config = dict(
    hidden_size=128,
    num_key_value_heads=2,
    head_dim=64,
    norm='layernorm',
    qk_norm=False,
    init_std_qkv=0.063,
    init_std_down=0.0,
    beta1=0.95,
    max_steps=7798,
)
Each number is 50 + 15 x the weight over its row's rms, rounded and kept within 0 to 99. Layers, rows and columns count from 0. The size before them is the row's rms in percent of the matrix's.

# up: layer 8 MLP up, 448x128, rms 0.141, rows 378-395, columns 0-127
# down: layer 8 MLP down (transposed), 448x128, rms 0.122, rows 378-395, columns 0-127
# gate: layer 8 MLP gate, 448x128, rms 0.136, rows 379-396, columns 0-127
up378 106:55 43 56 61 77 49 79 30 60 55 46 73 44 46 43 50 66 44 51 23 42 76 60 47 69 29 31 34 60 46 49 35 49 57 75 37 43 34 37 57 53 71 58 66 31 66 58 46 21 11 29 42 41 34 66 49 56 39 54 56 49 51 25 59 45 47 51 53 42 61 36 24 51 52 49 42 40 39 43 46 44 70 29 73 55 47 38 88 51 67 41 50 29 61 62 38 47 34 56 86 78 37 65 51 43 50 50 66 46 20 34 69 59 64 37 59 37 64 43 46 56 58 30 56 90 47 13 63
down378 105:43 39 57 58 19 32 54 72 61 71 45 69 35 81 57 55 46 43 86 82 29 26 44 52 49 45 38 62 79 59 31 51 60 44 46 62 49 33 50 48 57 76 51 38 52 57 70 33 50 41 42 56 30 57 61 38 50 50 66 24 55 50 54 91 27 70 45 67 20 41 41 49 26 68 21 53 72 29 21 36 46 37 33 65 50 46 40 55 52 43 56 45 69 66 27 43 70 42 60 45 77 42 54 59 58 44 42 34 36 62 40 80 55 36 52 39 45 42 49 45 43 57 47 80 43 44 73 54
gate379 098:51 54 31 55 50 34 70 37 77 47 54 58 33 26 50 82 53 15 63 49 41 68 70 54 32 84 37 43 58 46 50 29 44 44 20 23 42 36 74 40 43 40 67 38 44 33 53 58 30 41 29 42 50 51 52 33 48 56 41 37 42 65 46 51 46 40 47 75 30 49 44 65 52 54 57 59 60 55 60 68 58 39 54 47 39 28 43 70 31 33 28 64 65 84 28 56 55 56 57 58 44 52 62 43 57 46 62 41 83 74 35 63 55 52 36 57 82 83 79 58 40 43 68 39 32 69 63 24
up379 101:61 36 41 83 40 66 60 39 70 62 55 54 50 53 40 54 37 33 40 52 43 53 70 29 42 48 49 38 50 52 58 42 59 41 54 20 53 46 37 38 26 42 32 69 64 54 55 48 60 50 35 44 64 27 43 77 63 55 79 54 46 44 69 77 42 49 61 23 31 27 55 04 43 21 38 44 47 63 57 55 70 46 75 37 48 51 42 71 26 36 38 49 76 77 51 48 55 55 30 52 73 37 66 48 40 63 81 39 67 57 71 65 70 53 59 33 26 35 17 36 33 60 71 38 34 56 51 53
down379 102:44 41 74 83 59 57 50 58 53 30 51 58 56 52 46 65 38 61 54 37 31 28 74 33 39 55 39 38 53 60 61 55 48 63 18 31 81 40 26 40 43 64 57 43 58 53 74 42 33 72 86 77 38 60 45 54 44 51 49 43 78 52 42 51 67 62 17 42 78 34 58 17 47 39 72 29 57 72 68 26 58 57 49 65 43 34 57 55 61 43 40 52 29 26 58 65 34 52 49 58 60 51 33 65 40 68 71 59 29 12 62 42 57 42 54 44 81 45 58 49 47 46 23 33 51 46 41 58
gate380 082:43 67 62 39 56 75 55 58 70 30 58 50 53 50 27 42 35 45 42 33 49 79 22 57 50 21 73 66 45 71 54 42 36 40 45 57 36 32 73 61 68 52 73 53 61 41 43 49 65 34 42 58 60 44 75 33 50 74 44 17 48 74 62 54 61 28 56 47 34 46 60 87 68 63 65 58 33 18 56 65 49 72 44 41 36 43 58 47 27 30 21 44 38 40 26 40 59 43 20 66 21 67 73 44 46 42 70 26 42 66 30 45 67 49 46 61 37 56 54 56 36 45 51 53 62 55 54 28
up380 080:42 34 54 57 72 51 30 27 40 60 09 64 53 55 32 54 74 32 44 47 55 58 62 51 57 53 69 85 49 39 52 49 53 50 63 91 75 51 26 50 38 27 44 46 60 59 44 42 54 67 38 56 40 56 31 51 74 50 56 39 38 27 29 63 53 59 37 45 65 44 43 34 39 24 47 49 60 38 51 52 28 18 46 35 69 61 57 60 45 41 87 32 76 45 83 61 57 52 44 37 52 39 46 16 56 54 43 74 63 26 52 50 38 27 17 40 49 49 32 37 42 49 44 78 53 37 50 48
down380 085:71 58 49 37 41 65 61 48 45 46 54 34 39 58 47 57 20 50 55 51 45 60 53 36 52 44 51 35 19 42 59 48 29 35 49 00 29 24 98 46 58 51 45 68 51 46 55 52 47 33 64 76 43 58 64 54 61 53 46 41 40 59 71 54 40 44 39 55 23 61 56 62 72 77 30 30 40 43 47 50 66 56 35 84 47 27 59 53 50 71 15 42 41 47 12 44 39 70 59 49 59 57 61 54 41 34 34 42 51 63 59 63 83 64 60 77 36 56 52 66 65 50 38 43 53 72 61 35
gate381 095:52 57 28 32 51 48 63 39 70 36 57 63 47 29 74 55 56 58 38 36 63 29 42 34 72 56 82 68 63 58 56 39 48 42 49 25 69 47 72 64 41 38 31 66 49 17 40 69 85 44 52 34 67 41 71 43 49 42 53 72 41 41 38 46 41 55 52 57 58 41 42 37 34 67 48 42 48 64 60 34 91 40 32 55 47 58 41 44 31 74 29 38 46 32 22 51 40 51 28 48 55 44 72 21 33 45 53 47 38 74 13 38 47 69 54 66 64 48 30 43 44 53 36 25 59 57 85 40
up381 094:44 43 43 42 41 71 54 53 53 49 49 44 34 21 70 78 36 64 37 45 67 35 46 40 62 64 54 66 44 58 50 55 27 53 50 68 72 71 43 16 52 45 29 46 51 44 51 50 91 23 55 66 59 57 57 61 68 42 46 54 73 21 45 37 80 52 83 37 65 61 56 12 43 25 53 44 36 64 52 63 72 42 58 63 47 49 38 53 55 62 69 37 59 31 42 40 27 72 28 74 41 48 71 22 47 51 28 35 33 81 43 20 36 72 48 57 47 48 61 41 64 42 35 56 54 50 55 48
down381 099:56 66 47 64 25 93 38 55 59 65 69 40 63 59 44 44 40 28 44 36 72 41 41 65 82 40 54 65 00 56 65 53 54 46 36 47 43 67 24 47 46 72 30 71 61 57 55 43 32 34 42 84 62 50 44 43 47 29 46 45 52 51 51 50 59 34 45 42 18 56 39 74 51 28 61 75 26 40 42 65 37 62 76 52 77 37 55 48 69 70 53 58 46 68 44 41 48 52 37 51 73 56 39 65 55 49 62 31 42 45 61 57 27 49 52 60 45 31 50 49 47 19 40 59 55 68 54 38
gate382 088:20 62 40 40 41 57 56 67 66 54 28 83 61 41 84 39 76 54 46 31 47 46 53 41 25 27 55 47 49 39 50 64 48 52 55 87 42 32 58 76 35 56 50 48 48 28 49 51 55 41 63 40 49 09 67 20 27 63 76 67 54 59 64 59 55 21 60 42 71 35 53 60 50 70 58 34 97 50 68 55 51 53 49 58 60 45 78 47 35 20 56 62 61 46 38 56 41 33 48 56 31 64 55 40 36 50 80 44 58 53 42 39 39 46 67 70 28 50 42 46 55 66 75 53 60 48 49 51
up382 085:45 46 43 57 52 42 23 41 68 62 63 05 54 53 68 61 62 32 55 29 41 47 27 61 55 46 83 40 39 43 42 43 39 34 54 62 53 35 13 33 43 64 53 61 75 76 41 67 34 26 59 75 53 51 80 38 44 64 55 37 40 49 53 41 46 42 67 37 49 40 32 67 60 63 70 60 63 61 47 61 30 63 40 62 59 34 63 53 64 47 54 36 83 61 37 66 13 52 57 54 44 83 50 43 33 64 63 44 18 35 50 31 32 45 61 47 38 32 62 78 56 38 41 63 76 56 49 49
down382 087:51 43 40 57 48 40 97 55 48 54 48 47 52 52 26 56 45 61 36 64 64 41 69 41 25 70 46 33 51 39 82 49 65 63 33 44 54 45 37 14 29 62 39 50 38 61 48 44 40 52 47 51 81 87 43 68 77 48 42 49 41 37 38 53 31 54 60 54 41 48 37 54 34 63 43 54 17 73 47 69 59 48 64 52 57 49 44 68 48 59 31 50 44 39 46 16 51 38 72 69 68 52 43 31 54 34 18 51 08 70 56 85 55 55 35 34 61 42 55 53 68 47 51 49 67 27 45 74
gate383 082:33 61 60 61 23 61 77 77 59 48 33 81 61 53 38 61 74 53 64 67 64 39 44 61 42 53 46 70 54 48 26 33 25 26 34 49 50 31 75 68 58 56 50 79 46 18 70 54 53 74 43 37 25 25 27 53 53 65 39 70 45 53 34 63 42 54 55 58 78 46 41 56 63 49 20 55 46 63 38 40 56 45 43 69 34 57 63 51 57 69 36 54 48 40 51 29 54 42 63 41 39 60 80 61 58 37 32 42 60 20 60 63 48 36 58 30 22 21 57 51 59 42 31 62 49 82 42 50
up383 081:63 46 36 38 52 62 59 67 34 62 29 42 23 75 46 55 48 69 39 47 38 46 45 56 75 61 57 53 49 63 67 43 56 71 55 70 82 65 00 17 78 60 37 34 47 72 28 46 40 67 56 36 28 57 49 42 40 29 51 70 59 61 41 44 50 63 75 59 25 47 41 45 33 42 54 59 46 48 42 45 57 67 65 55 65 69 55 40 48 33 57 65 11 57 72 43 48 36 51 46 53 56 07 45 66 65 40 44 26 32 56 71 37 41 37 32 49 62 82 57 40 33 37 45 54 44 53 51
down383 087:53 37 41 91 63 30 64 43 41 30 50 64 75 32 26 63 63 50 43 80 42 51 63 33 39 52 47 49 39 59 56 36 34 43 46 52 25 55 65 70 35 59 71 43 53 32 58 58 38 73 15 62 59 42 45 51 51 54 39 24 68 69 40 62 47 65 53 50 43 68 45 36 71 68 47 31 38 58 22 55 62 36 37 25 49 32 35 43 65 57 51 39 81 32 40 73 28 50 70 71 51 38 65 45 42 68 81 70 64 60 43 53 48 43 30 35 53 45 79 70 61 43 42 35 32 76 60 36
gate384 104:32 89 38 45 52 30 48 50 67 51 24 49 62 41 53 60 34 60 50 29 30 52 59 54 68 33 37 58 62 64 70 52 47 56 26 55 52 34 54 74 52 40 66 46 47 28 55 64 61 28 38 36 68 60 70 09 71 34 55 39 33 32 39 54 51 39 65 83 38 40 75 57 62 59 72 48 57 42 54 56 56 44 31 30 35 36 61 70 27 31 70 44 20 82 53 46 72 55 40 62 66 64 48 49 38 48 62 54 64 70 50 66 30 73 53 59 56 38 69 41 88 47 58 58 39 36 50 35
up384 112:70 47 67 80 76 18 31 38 52 49 73 49 43 55 32 33 53 49 42 36 46 39 38 50 34 49 76 68 52 57 55 61 69 75 71 43 36 63 68 55 29 50 60 31 52 48 44 61 51 18 58 35 37 54 59 55 71 27 62 38 53 48 81 59 42 51 24 45 36 39 55 61 55 41 62 35 43 77 63 62 29 61 71 48 79 54 36 56 55 43 22 37 58 25 39 66 43 29 37 63 38 31 78 33 48 43 67 42 20 34 40 48 45 49 58 51 94 44 53 79 48 49 55 57 63 63 38 40
down384 108:28 64 71 60 38 61 48 44 60 45 80 48 73 27 53 78 49 37 45 54 36 40 58 54 70 34 77 62 19 67 41 37 58 57 46 52 56 43 80 48 57 64 46 61 51 60 37 61 48 48 54 63 43 12 23 69 61 30 60 50 55 55 38 59 63 65 54 22 56 70 36 51 57 44 54 44 28 44 35 61 51 29 51 49 39 57 31 44 27 60 38 31 39 57 40 70 35 27 54 68 41 90 52 59 42 27 69 36 45 65 16 49 68 44 24 48 80 56 38 22 46 58 26 56 52 71 57 49
gate385 095:61 81 47 57 40 42 22 59 32 38 60 53 26 37 37 69 72 81 34 30 78 50 15 50 62 62 56 47 58 50 37 43 34 41 54 37 57 52 48 69 33 41 57 41 29 55 54 34 35 52 50 46 89 63 31 29 44 67 47 44 48 62 13 58 82 38 46 41 61 55 19 41 54 42 42 49 56 36 49 42 78 34 23 44 60 38 37 53 76 44 54 44 55 39 54 60 48 67 28 67 63 64 50 46 41 21 64 91 40 57 43 54 53 68 58 52 61 68 57 42 42 49 43 48 71 21 45 34
up385 088:54 71 25 43 55 76 62 50 42 45 52 38 32 48 50 49 71 58 51 52 46 32 58 46 75 35 78 51 46 50 63 38 94 58 62 48 61 69 45 62 12 45 16 38 44 68 50 61 66 61 42 58 46 50 42 42 41 53 55 51 56 17 23 70 52 38 60 51 53 49 52 27 71 23 71 61 75 28 46 27 51 62 57 46 51 51 40 37 49 67 42 49 45 43 39 61 44 66 36 24 53 42 43 87 36 42 59 43 40 58 46 45 20 63 49 43 63 58 50 29 38 06 38 23 79 61 64 50
down385 093:48 59 75 47 55 62 39 56 36 54 44 42 41 50 13 32 52 52 55 55 69 78 54 48 78 52 62 67 49 34 60 56 47 46 21 55 52 34 68 56 61 56 38 49 49 36 30 51 52 76 30 36 70 43 49 49 58 87 71 25 41 67 48 34 43 44 19 51 46 57 66 74 44 74 74 33 20 61 25 77 33 44 34 48 37 36 42 69 42 65 40 63 49 57 35 59 33 64 38 55 50 53 55 54 66 52 60 41 70 57 51 24 58 54 42 74 66 24 43 33 27 74 55 08 46 52 48 68
gate386 096:39 43 48 54 61 44 44 41 34 38 50 49 77 42 65 67 40 49 33 07 49 49 45 42 22 44 74 42 59 31 60 55 73 45 91 51 62 54 80 68 43 56 48 34 46 37 35 51 69 42 32 43 48 24 45 58 70 46 68 56 46 54 42 63 51 42 50 51 48 26 44 51 30 56 68 43 72 59 52 35 54 32 60 52 36 66 44 49 61 27 67 44 72 57 57 35 65 57 43 82 59 93 39 66 39 51 62 40 75 69 11 38 62 78 59 52 55 66 33 53 27 58 69 49 55 53 62 21
up386 085:69 55 66 42 84 61 66 45 72 47 50 58 47 35 45 36 16 48 23 56 47 72 48 47 23 60 84 34 46 47 55 44 62 43 64 75 37 44 38 58 38 27 49 37 60 76 71 42 59 55 47 60 39 36 52 42 61 50 23 69 75 41 31 23 34 68 50 19 69 46 42 49 49 51 47 39 18 40 34 48 20 41 53 23 60 57 54 35 70 36 58 61 50 58 62 43 76 59 66 56 39 57 30 40 44 73 47 55 31 59 46 58 64 41 47 52 61 55 53 15 21 67 71 73 38 58 40 46
down386 091:77 40 53 38 61 67 36 68 46 40 62 54 39 61 79 53 45 71 44 51 62 47 58 62 34 48 15 44 35 43 73 51 54 41 41 24 34 43 60 45 34 40 23 37 34 52 51 67 54 47 19 42 62 60 64 51 38 49 60 56 57 47 68 60 42 58 74 32 28 83 56 53 48 60 46 43 51 64 37 34 72 53 50 23 68 52 52 50 51 81 61 36 64 37 48 48 69 33 65 45 63 13 50 81 73 65 32 37 33 55 53 27 45 14 83 41 50 51 59 41 50 56 29 36 62 41 72 78
gate387 104:39 49 39 42 45 49 43 77 51 28 50 72 42 28 36 52 35 45 40 43 34 65 65 46 61 41 56 62 57 68 38 68 45 50 61 63 48 33 51 51 30 54 37 37 56 18 50 36 63 60 38 28 62 46 66 34 28 63 49 22 20 66 35 56 48 71 55 46 41 24 65 82 54 75 66 45 59 10 58 64 40 52 37 33 34 48 52 75 58 55 43 48 60 55 20 59 57 45 68 43 41 66 44 56 13 48 85 47 34 65 38 56 38 81 57 56 42 82 79 24 66 63 50 55 56 50 56 64
up387 092:44 69 58 49 63 63 41 44 52 40 51 70 28 69 54 56 26 49 61 42 33 31 68 44 57 31 69 55 69 39 42 54 51 75 64 88 43 31 50 68 47 68 67 62 42 55 49 56 43 34 67 40 54 55 62 70 42 53 59 75 46 34 81 36 51 80 30 42 51 63 37 61 42 70 53 82 26 59 45 30 52 67 50 60 30 56 66 57 61 24 31 47 32 60 32 25 30 62 69 04 75 64 49 45 45 60 61 32 32 37 42 43 52 53 45 42 52 29 33 34 41 69 42 26 54 74 45 43
down387 102:38 53 31 42 72 49 64 45 53 51 34 59 52 50 59 46 90 39 52 37 52 47 63 61 69 46 51 79 52 44 76 55 52 46 37 45 31 67 32 59 37 39 57 35 64 38 59 39 36 41 78 43 38 56 28 62 53 51 52 43 61 26 17 60 48 78 47 65 38 35 45 43 70 40 71 28 45 64 43 60 59 44 66 31 68 42 32 62 59 58 58 53 70 36 71 68 56 53 32 45 18 42 16 38 62 23 69 47 29 65 64 48 64 65 57 34 73 48 30 58 34 60 88 59 27 53 31 23
gate388 100:59 77 36 53 67 71 65 46 59 21 52 56 55 61 64 48 44 68 46 81 60 52 40 53 38 56 57 57 62 52 39 61 54 53 34 40 62 47 66 69 31 37 47 28 30 44 56 32 29 37 38 63 55 32 43 64 59 54 45 59 57 56 52 48 60 25 56 54 63 77 62 66 27 75 57 47 48 42 63 36 81 21 50 46 38 70 58 53 59 24 31 49 74 46 21 26 57 57 39 52 71 94 51 45 53 28 38 52 42 42 34 55 48 76 49 37 64 63 14 53 56 43 63 29 44 63 20 15
up388 100:76 44 61 57 45 53 34 62 63 46 61 95 27 62 47 44 59 53 37 74 48 70 33 68 58 47 57 62 47 15 61 51 59 62 75 32 49 64 59 59 37 29 50 38 45 43 70 63 50 63 43 62 33 07 52 41 39 48 60 61 63 64 52 71 53 30 29 52 65 49 68 51 41 26 65 21 43 52 38 56 43 40 52 44 68 86 39 62 45 39 58 58 75 39 51 30 42 49 63 55 60 22 67 43 59 56 36 32 47 25 40 75 48 45 63 28 74 59 42 21 23 78 57 49 45 59 52 45
down388 099:85 59 52 61 62 64 54 37 53 28 46 85 38 53 76 44 40 74 49 49 36 37 60 42 44 49 21 65 68 55 58 32 65 67 44 32 41 40 66 54 38 45 13 40 60 62 40 66 17 58 51 48 78 53 59 71 34 60 43 56 47 36 59 58 64 60 51 37 63 50 45 22 50 62 37 47 40 56 44 41 34 58 48 63 45 51 67 33 65 39 31 48 82 23 66 67 56 34 42 49 42 39 67 50 37 52 55 35 36 65 30 42 61 41 74 37 65 48 59 35 59 84 15 37 17 66 64 29
gate389 075:61 40 42 73 56 55 41 43 50 58 38 30 59 75 66 59 67 56 67 64 63 56 56 41 68 42 74 41 49 55 79 55 48 64 78 77 52 57 08 62 44 63 39 67 41 63 51 60 39 67 40 55 30 74 42 51 57 59 28 54 30 48 60 63 19 76 70 41 38 51 54 11 65 23 41 52 65 55 42 59 35 47 61 31 47 55 54 44 32 36 71 46 57 35 46 50 45 31 33 84 04 31 46 56 41 61 53 42 52 48 52 23 49 55 68 26 55 47 50 53 66 45 84 54 35 52 65 49
up389 076:72 65 39 17 79 45 48 49 34 62 77 52 29 58 59 48 27 46 67 42 68 18 61 41 29 45 35 54 65 35 30 32 43 41 50 44 32 60 75 63 73 38 57 48 35 51 34 49 54 36 69 11 50 52 48 35 57 33 53 56 79 62 40 64 63 36 35 59 56 51 75 41 34 88 45 34 53 16 55 49 51 73 68 70 24 28 69 41 60 45 45 54 21 47 33 55 43 59 61 37 63 35 41 63 83 49 51 46 40 55 47 71 56 53 59 58 49 54 47 56 29 60 23 65 48 49 50 54
down389 076:49 33 47 63 46 75 25 59 56 37 33 44 66 48 65 56 51 26 27 45 42 60 41 49 79 51 67 44 46 63 76 82 41 24 70 66 62 65 34 50 51 41 56 49 34 71 37 50 68 63 40 91 28 50 51 64 36 47 67 37 31 53 70 28 50 44 61 23 66 37 48 39 59 19 57 50 44 64 24 41 33 63 50 48 68 59 34 52 19 40 66 19 72 59 53 52 49 45 25 57 29 46 52 47 38 35 58 64 57 63 57 63 72 43 45 38 18 40 59 61 68 69 81 43 52 47 46 58
gate390 103:56 42 29 53 57 44 52 34 38 56 60 81 53 59 14 73 82 24 46 66 47 66 72 23 44 44 48 29 74 63 22 29 67 19 49 45 46 49 34 62 61 58 49 32 33 53 57 46 21 69 43 33 63 38 50 29 53 37 41 30 42 43 31 77 74 48 61 44 77 27 35 46 76 29 51 54 58 58 57 52 38 43 31 52 56 46 65 64 55 46 60 64 44 58 48 35 69 35 37 48 62 84 42 45 51 38 48 68 52 70 47 57 33 61 44 53 19 53 60 43 27 50 53 21 64 34 59 50
up390 125:34 55 50 59 43 48 53 74 61 24 46 22 44 50 90 47 61 55 64 30 53 55 55 46 54 52 55 43 56 43 40 69 36 41 11 49 72 52 52 34 36 74 47 47 63 67 64 48 43 28 61 72 69 57 41 49 43 42 71 39 34 51 69 37 49 19 45 42 24 68 41 64 47 68 50 35 61 33 44 28 61 59 45 72 58 42 32 59 49 61 26 17 72 50 19 28 19 30 55 78 36 38 68 71 38 41 46 45 75 39 46 39 42 55 66 63 64 63 61 52 77 36 63 51 66 54 34 38
down390 110:62 48 55 45 54 23 39 57 69 59 52 58 45 37 59 41 55 47 52 67 39 32 54 38 67 41 47 57 32 60 75 33 52 47 66 30 43 53 39 54 55 55 32 49 58 65 12 80 45 61 34 52 54 34 59 64 40 67 68 18 74 34 56 39 37 59 80 49 43 78 64 82 66 55 61 36 47 67 40 24 58 54 35 56 43 43 36 59 28 84 57 44 39 79 38 46 64 47 28 53 54 50 40 60 74 60 52 26 39 55 31 00 55 57 81 54 48 50 38 68 56 28 49 50 59 51 56 50
gate391 108:57 40 15 62 52 48 53 53 37 47 54 42 54 19 76 53 54 38 59 36 58 53 57 22 50 82 46 48 59 37 52 46 42 10 36 54 46 39 65 71 50 32 63 56 51 11 73 48 28 39 43 37 50 50 56 39 83 57 74 56 50 46 39 46 54 38 56 43 39 56 41 83 44 53 59 63 52 29 62 49 66 43 52 55 48 10 61 53 47 13 42 73 56 65 42 64 61 29 57 78 44 49 59 32 43 44 60 45 64 73 22 45 33 51 58 80 48 33 74 55 51 51 40 60 32 82 63 58
up391 099:37 49 67 49 77 49 62 52 52 63 33 63 67 63 48 66 89 76 34 57 59 59 26 31 21 61 53 53 60 28 45 55 50 69 46 59 39 41 60 63 40 53 54 09 69 45 58 43 62 45 50 58 43 61 70 36 42 38 41 54 62 62 29 54 51 36 66 45 58 52 63 47 53 39 69 44 55 68 37 31 77 40 46 73 40 14 47 29 36 41 44 51 55 28 46 51 32 83 02 83 35 55 43 68 68 37 59 48 73 62 48 39 53 25 44 35 29 45 52 56 49 46 72 48 42 68 46 30
down391 100:66 53 44 32 67 48 67 53 53 29 44 40 40 80 40 54 54 30 47 31 60 50 64 47 64 37 59 45 39 11 61 63 55 80 68 60 62 56 38 52 60 21 29 43 44 39 37 39 45 40 85 71 42 43 52 53 30 52 36 59 36 57 66 54 40 57 37 57 49 56 41 30 20 72 66 85 44 48 35 54 66 60 36 44 38 53 45 26 62 70 59 31 60 47 50 43 50 43 42 47 52 40 36 65 76 32 39 67 38 60 70 69 70 26 47 20 63 48 35 47 71 44 69 96 45 21 52 58
gate392 091:48 25 53 34 42 81 70 62 49 58 63 43 45 54 66 72 35 50 30 60 45 82 62 61 70 38 61 78 62 20 20 55 44 64 37 73 58 68 50 41 40 42 63 69 51 77 24 26 33 61 57 37 30 57 68 57 16 66 37 39 54 52 33 35 54 65 51 58 37 44 41 63 75 59 55 58 42 44 71 47 56 34 35 50 36 38 62 63 30 63 49 55 32 59 48 23 65 47 82 70 40 59 38 43 34 47 59 82 27 63 26 65 28 39 45 41 34 32 68 39 48 45 53 39 46 42 31 51
up392 094:22 89 47 49 47 61 68 29 61 59 44 71 10 48 40 40 12 41 46 32 50 80 78 55 49 65 29 82 53 38 39 17 36 47 56 44 81 53 60 41 31 44 46 31 58 66 36 56 63 74 63 50 50 31 52 73 45 60 63 77 66 67 71 60 39 57 45 39 33 49 12 54 44 39 47 55 24 50 58 56 45 62 49 62 40 31 68 38 71 49 59 49 46 42 53 49 79 53 52 32 55 52 59 69 52 50 48 54 52 82 51 40 60 49 27 55 62 44 57 49 39 51 73 72 61 51 55 41
down392 096:39 39 84 67 49 51 37 75 35 55 84 38 38 57 52 51 23 79 44 65 54 62 66 59 19 48 40 59 66 44 87 36 39 58 49 47 47 61 32 54 44 28 36 49 67 60 31 51 31 46 31 36 59 29 61 46 37 42 63 49 44 55 53 50 74 65 48 21 62 13 62 45 55 60 30 64 70 26 64 57 49 47 37 61 54 51 70 36 50 66 81 45 32 47 55 61 59 30 61 66 22 49 46 34 47 56 39 73 53 39 46 59 63 35 10 55 42 52 52 35 39 83 41 60 56 56 61 28
gate393 096:56 67 29 71 26 40 39 69 67 41 67 52 65 44 45 65 58 50 64 52 17 49 34 58 56 47 39 35 53 73 44 40 71 54 60 16 54 76 51 29 38 67 30 51 46 50 43 43 40 52 25 43 79 44 43 58 64 42 42 35 35 44 47 44 75 62 82 42 34 56 57 52 72 48 49 55 63 35 66 54 61 30 39 34 68 44 55 46 56 47 44 55 69 38 62 65 33 58 41 82 50 57 54 48 25 40 76 72 31 52 60 28 26 47 35 26 54 64 37 41 28 16 64 26 71 20 70 42
up393 107:39 43 75 55 52 46 74 64 45 48 46 35 15 55 48 39 42 38 54 56 74 61 69 68 54 70 39 59 47 39 08 58 17 60 75 49 40 60 35 55 42 46 57 24 23 61 35 27 17 34 47 20 53 40 38 42 72 80 47 56 43 71 54 77 63 56 59 40 58 58 14 51 28 74 40 65 29 49 40 37 46 53 54 54 52 63 45 65 57 47 56 31 51 42 58 23 51 59 79 33 62 42 34 38 40 51 19 66 53 36 44 41 59 53 30 31 42 56 38 52 69 69 38 49 50 46 41 66
down393 097:60 52 21 56 19 68 24 38 50 51 70 69 41 30 48 56 61 64 28 69 56 52 18 36 45 57 53 47 99 59 33 60 42 47 56 48 36 38 61 42 30 34 56 32 45 54 64 73 30 48 73 44 48 58 41 56 33 60 38 53 29 54 27 52 55 42 43 69 52 58 45 34 49 50 56 44 49 41 62 35 66 44 53 77 54 62 40 33 59 33 58 49 54 64 54 54 42 49 46 63 59 77 61 55 14 24 48 79 38 53 47 35 32 69 60 23 48 54 50 30 42 65 55 73 81 30 54 65
gate394 109:67 65 67 57 45 45 52 39 48 46 21 68 45 36 75 58 38 51 64 63 42 36 39 37 46 54 41 33 64 57 41 38 39 44 15 63 73 32 50 47 56 80 53 46 56 48 51 21 46 23 55 56 91 46 25 00 57 35 49 47 44 56 32 46 61 57 67 51 69 44 49 38 67 66 85 52 58 25 63 48 45 51 31 50 54 35 59 71 51 45 63 46 55 65 59 63 58 50 36 47 52 68 48 26 37 09 72 69 37 74 51 41 31 57 56 66 42 60 52 44 39 31 44 56 55 47 64 29
up394 110:54 46 52 56 40 42 28 43 69 32 73 22 76 77 69 66 44 57 50 26 29 43 35 43 56 62 83 33 53 26 37 56 71 56 68 35 61 56 52 47 47 56 08 64 68 50 32 46 35 30 96 47 39 35 40 61 59 55 64 32 23 27 62 46 61 30 50 63 52 18 32 28 73 37 53 38 61 38 61 34 51 46 47 57 27 78 42 46 60 63 63 60 57 63 38 43 46 59 35 41 47 43 45 49 61 60 56 70 45 27 47 53 42 86 30 57 49 43 53 58 61 37 63 35 50 36 58 55
down394 116:33 30 41 58 65 34 50 57 42 64 25 68 44 40 19 55 55 39 39 45 50 40 39 72 55 57 57 47 72 34 46 65 41 36 67 41 45 60 42 20 29 47 45 53 12 72 44 49 51 70 15 73 53 64 57 33 64 44 63 57 55 71 50 38 22 53 78 45 44 65 41 64 74 78 69 65 24 56 43 42 51 69 44 65 71 31 37 54 32 68 57 55 50 33 38 33 43 55 29 45 51 48 79 47 58 65 77 20 68 47 54 35 62 75 55 41 47 68 37 44 24 39 53 75 46 38 51 61
gate395 092:32 33 53 53 57 47 43 56 58 38 38 43 41 35 86 57 34 52 54 69 41 53 82 59 37 47 57 36 51 36 48 41 74 51 35 59 56 50 70 81 50 60 36 43 47 52 52 69 79 80 37 42 57 44 32 51 50 36 60 36 42 35 58 81 14 73 59 66 73 66 36 21 35 44 16 99 37 49 43 26 59 36 43 37 51 48 39 37 29 52 78 65 49 82 46 47 45 59 44 62 52 36 62 42 47 33 44 45 79 53 44 54 47 52 49 26 74 40 65 37 54 52 37 41 46 61 38 62
up395 083:54 52 65 46 67 43 45 57 50 46 37 31 06 63 56 37 62 50 43 42 54 54 55 45 51 44 50 72 62 58 41 59 70 61 58 72 57 47 34 59 68 51 41 57 58 68 86 47 64 57 37 46 48 54 35 25 54 08 55 70 59 55 64 64 13 51 68 67 38 62 65 54 53 50 51 68 42 26 33 13 28 44 37 47 55 67 29 54 58 65 81 56 23 82 68 23 70 45 73 49 57 47 67 60 31 64 27 60 41 50 66 67 55 40 34 49 58 42 69 41 39 35 38 71 67 35 39 44
down395 087:41 49 45 74 47 50 55 41 51 62 25 42 70 47 21 47 47 75 69 56 16 24 69 58 33 36 64 40 15 53 50 54 40 60 51 52 25 31 26 42 24 53 57 35 74 43 57 43 35 74 55 52 28 38 39 60 51 59 45 52 56 54 35 58 78 60 45 37 65 48 71 49 27 50 44 40 41 71 57 65 39 54 51 59 38 41 60 70 74 41 47 70 60 56 50 64 66 57 49 81 54 40 55 67 42 39 86 56 48 51 31 87 38 60 61 47 43 52 50 88 37 40 61 25 14 34 41 53
gate396 094:43 51 58 51 37 38 50 45 39 41 37 61 15 50 46 68 70 59 68 45 36 58 34 44 65 45 34 38 50 38 29 28 51 65 07 66 86 58 50 56 45 69 38 38 62 47 53 39 36 25 42 50 82 52 54 10 33 41 57 41 37 73 44 39 44 30 64 40 63 58 60 60 57 73 55 72 52 24 32 59 58 55 49 47 37 43 73 52 65 65 88 42 54 53 43 39 49 55 78 39 56 50 61 52 15 35 30 72 57 34 51 62 47 31 40 64 60 55 59 47 81 29 38 34 64 56 74 58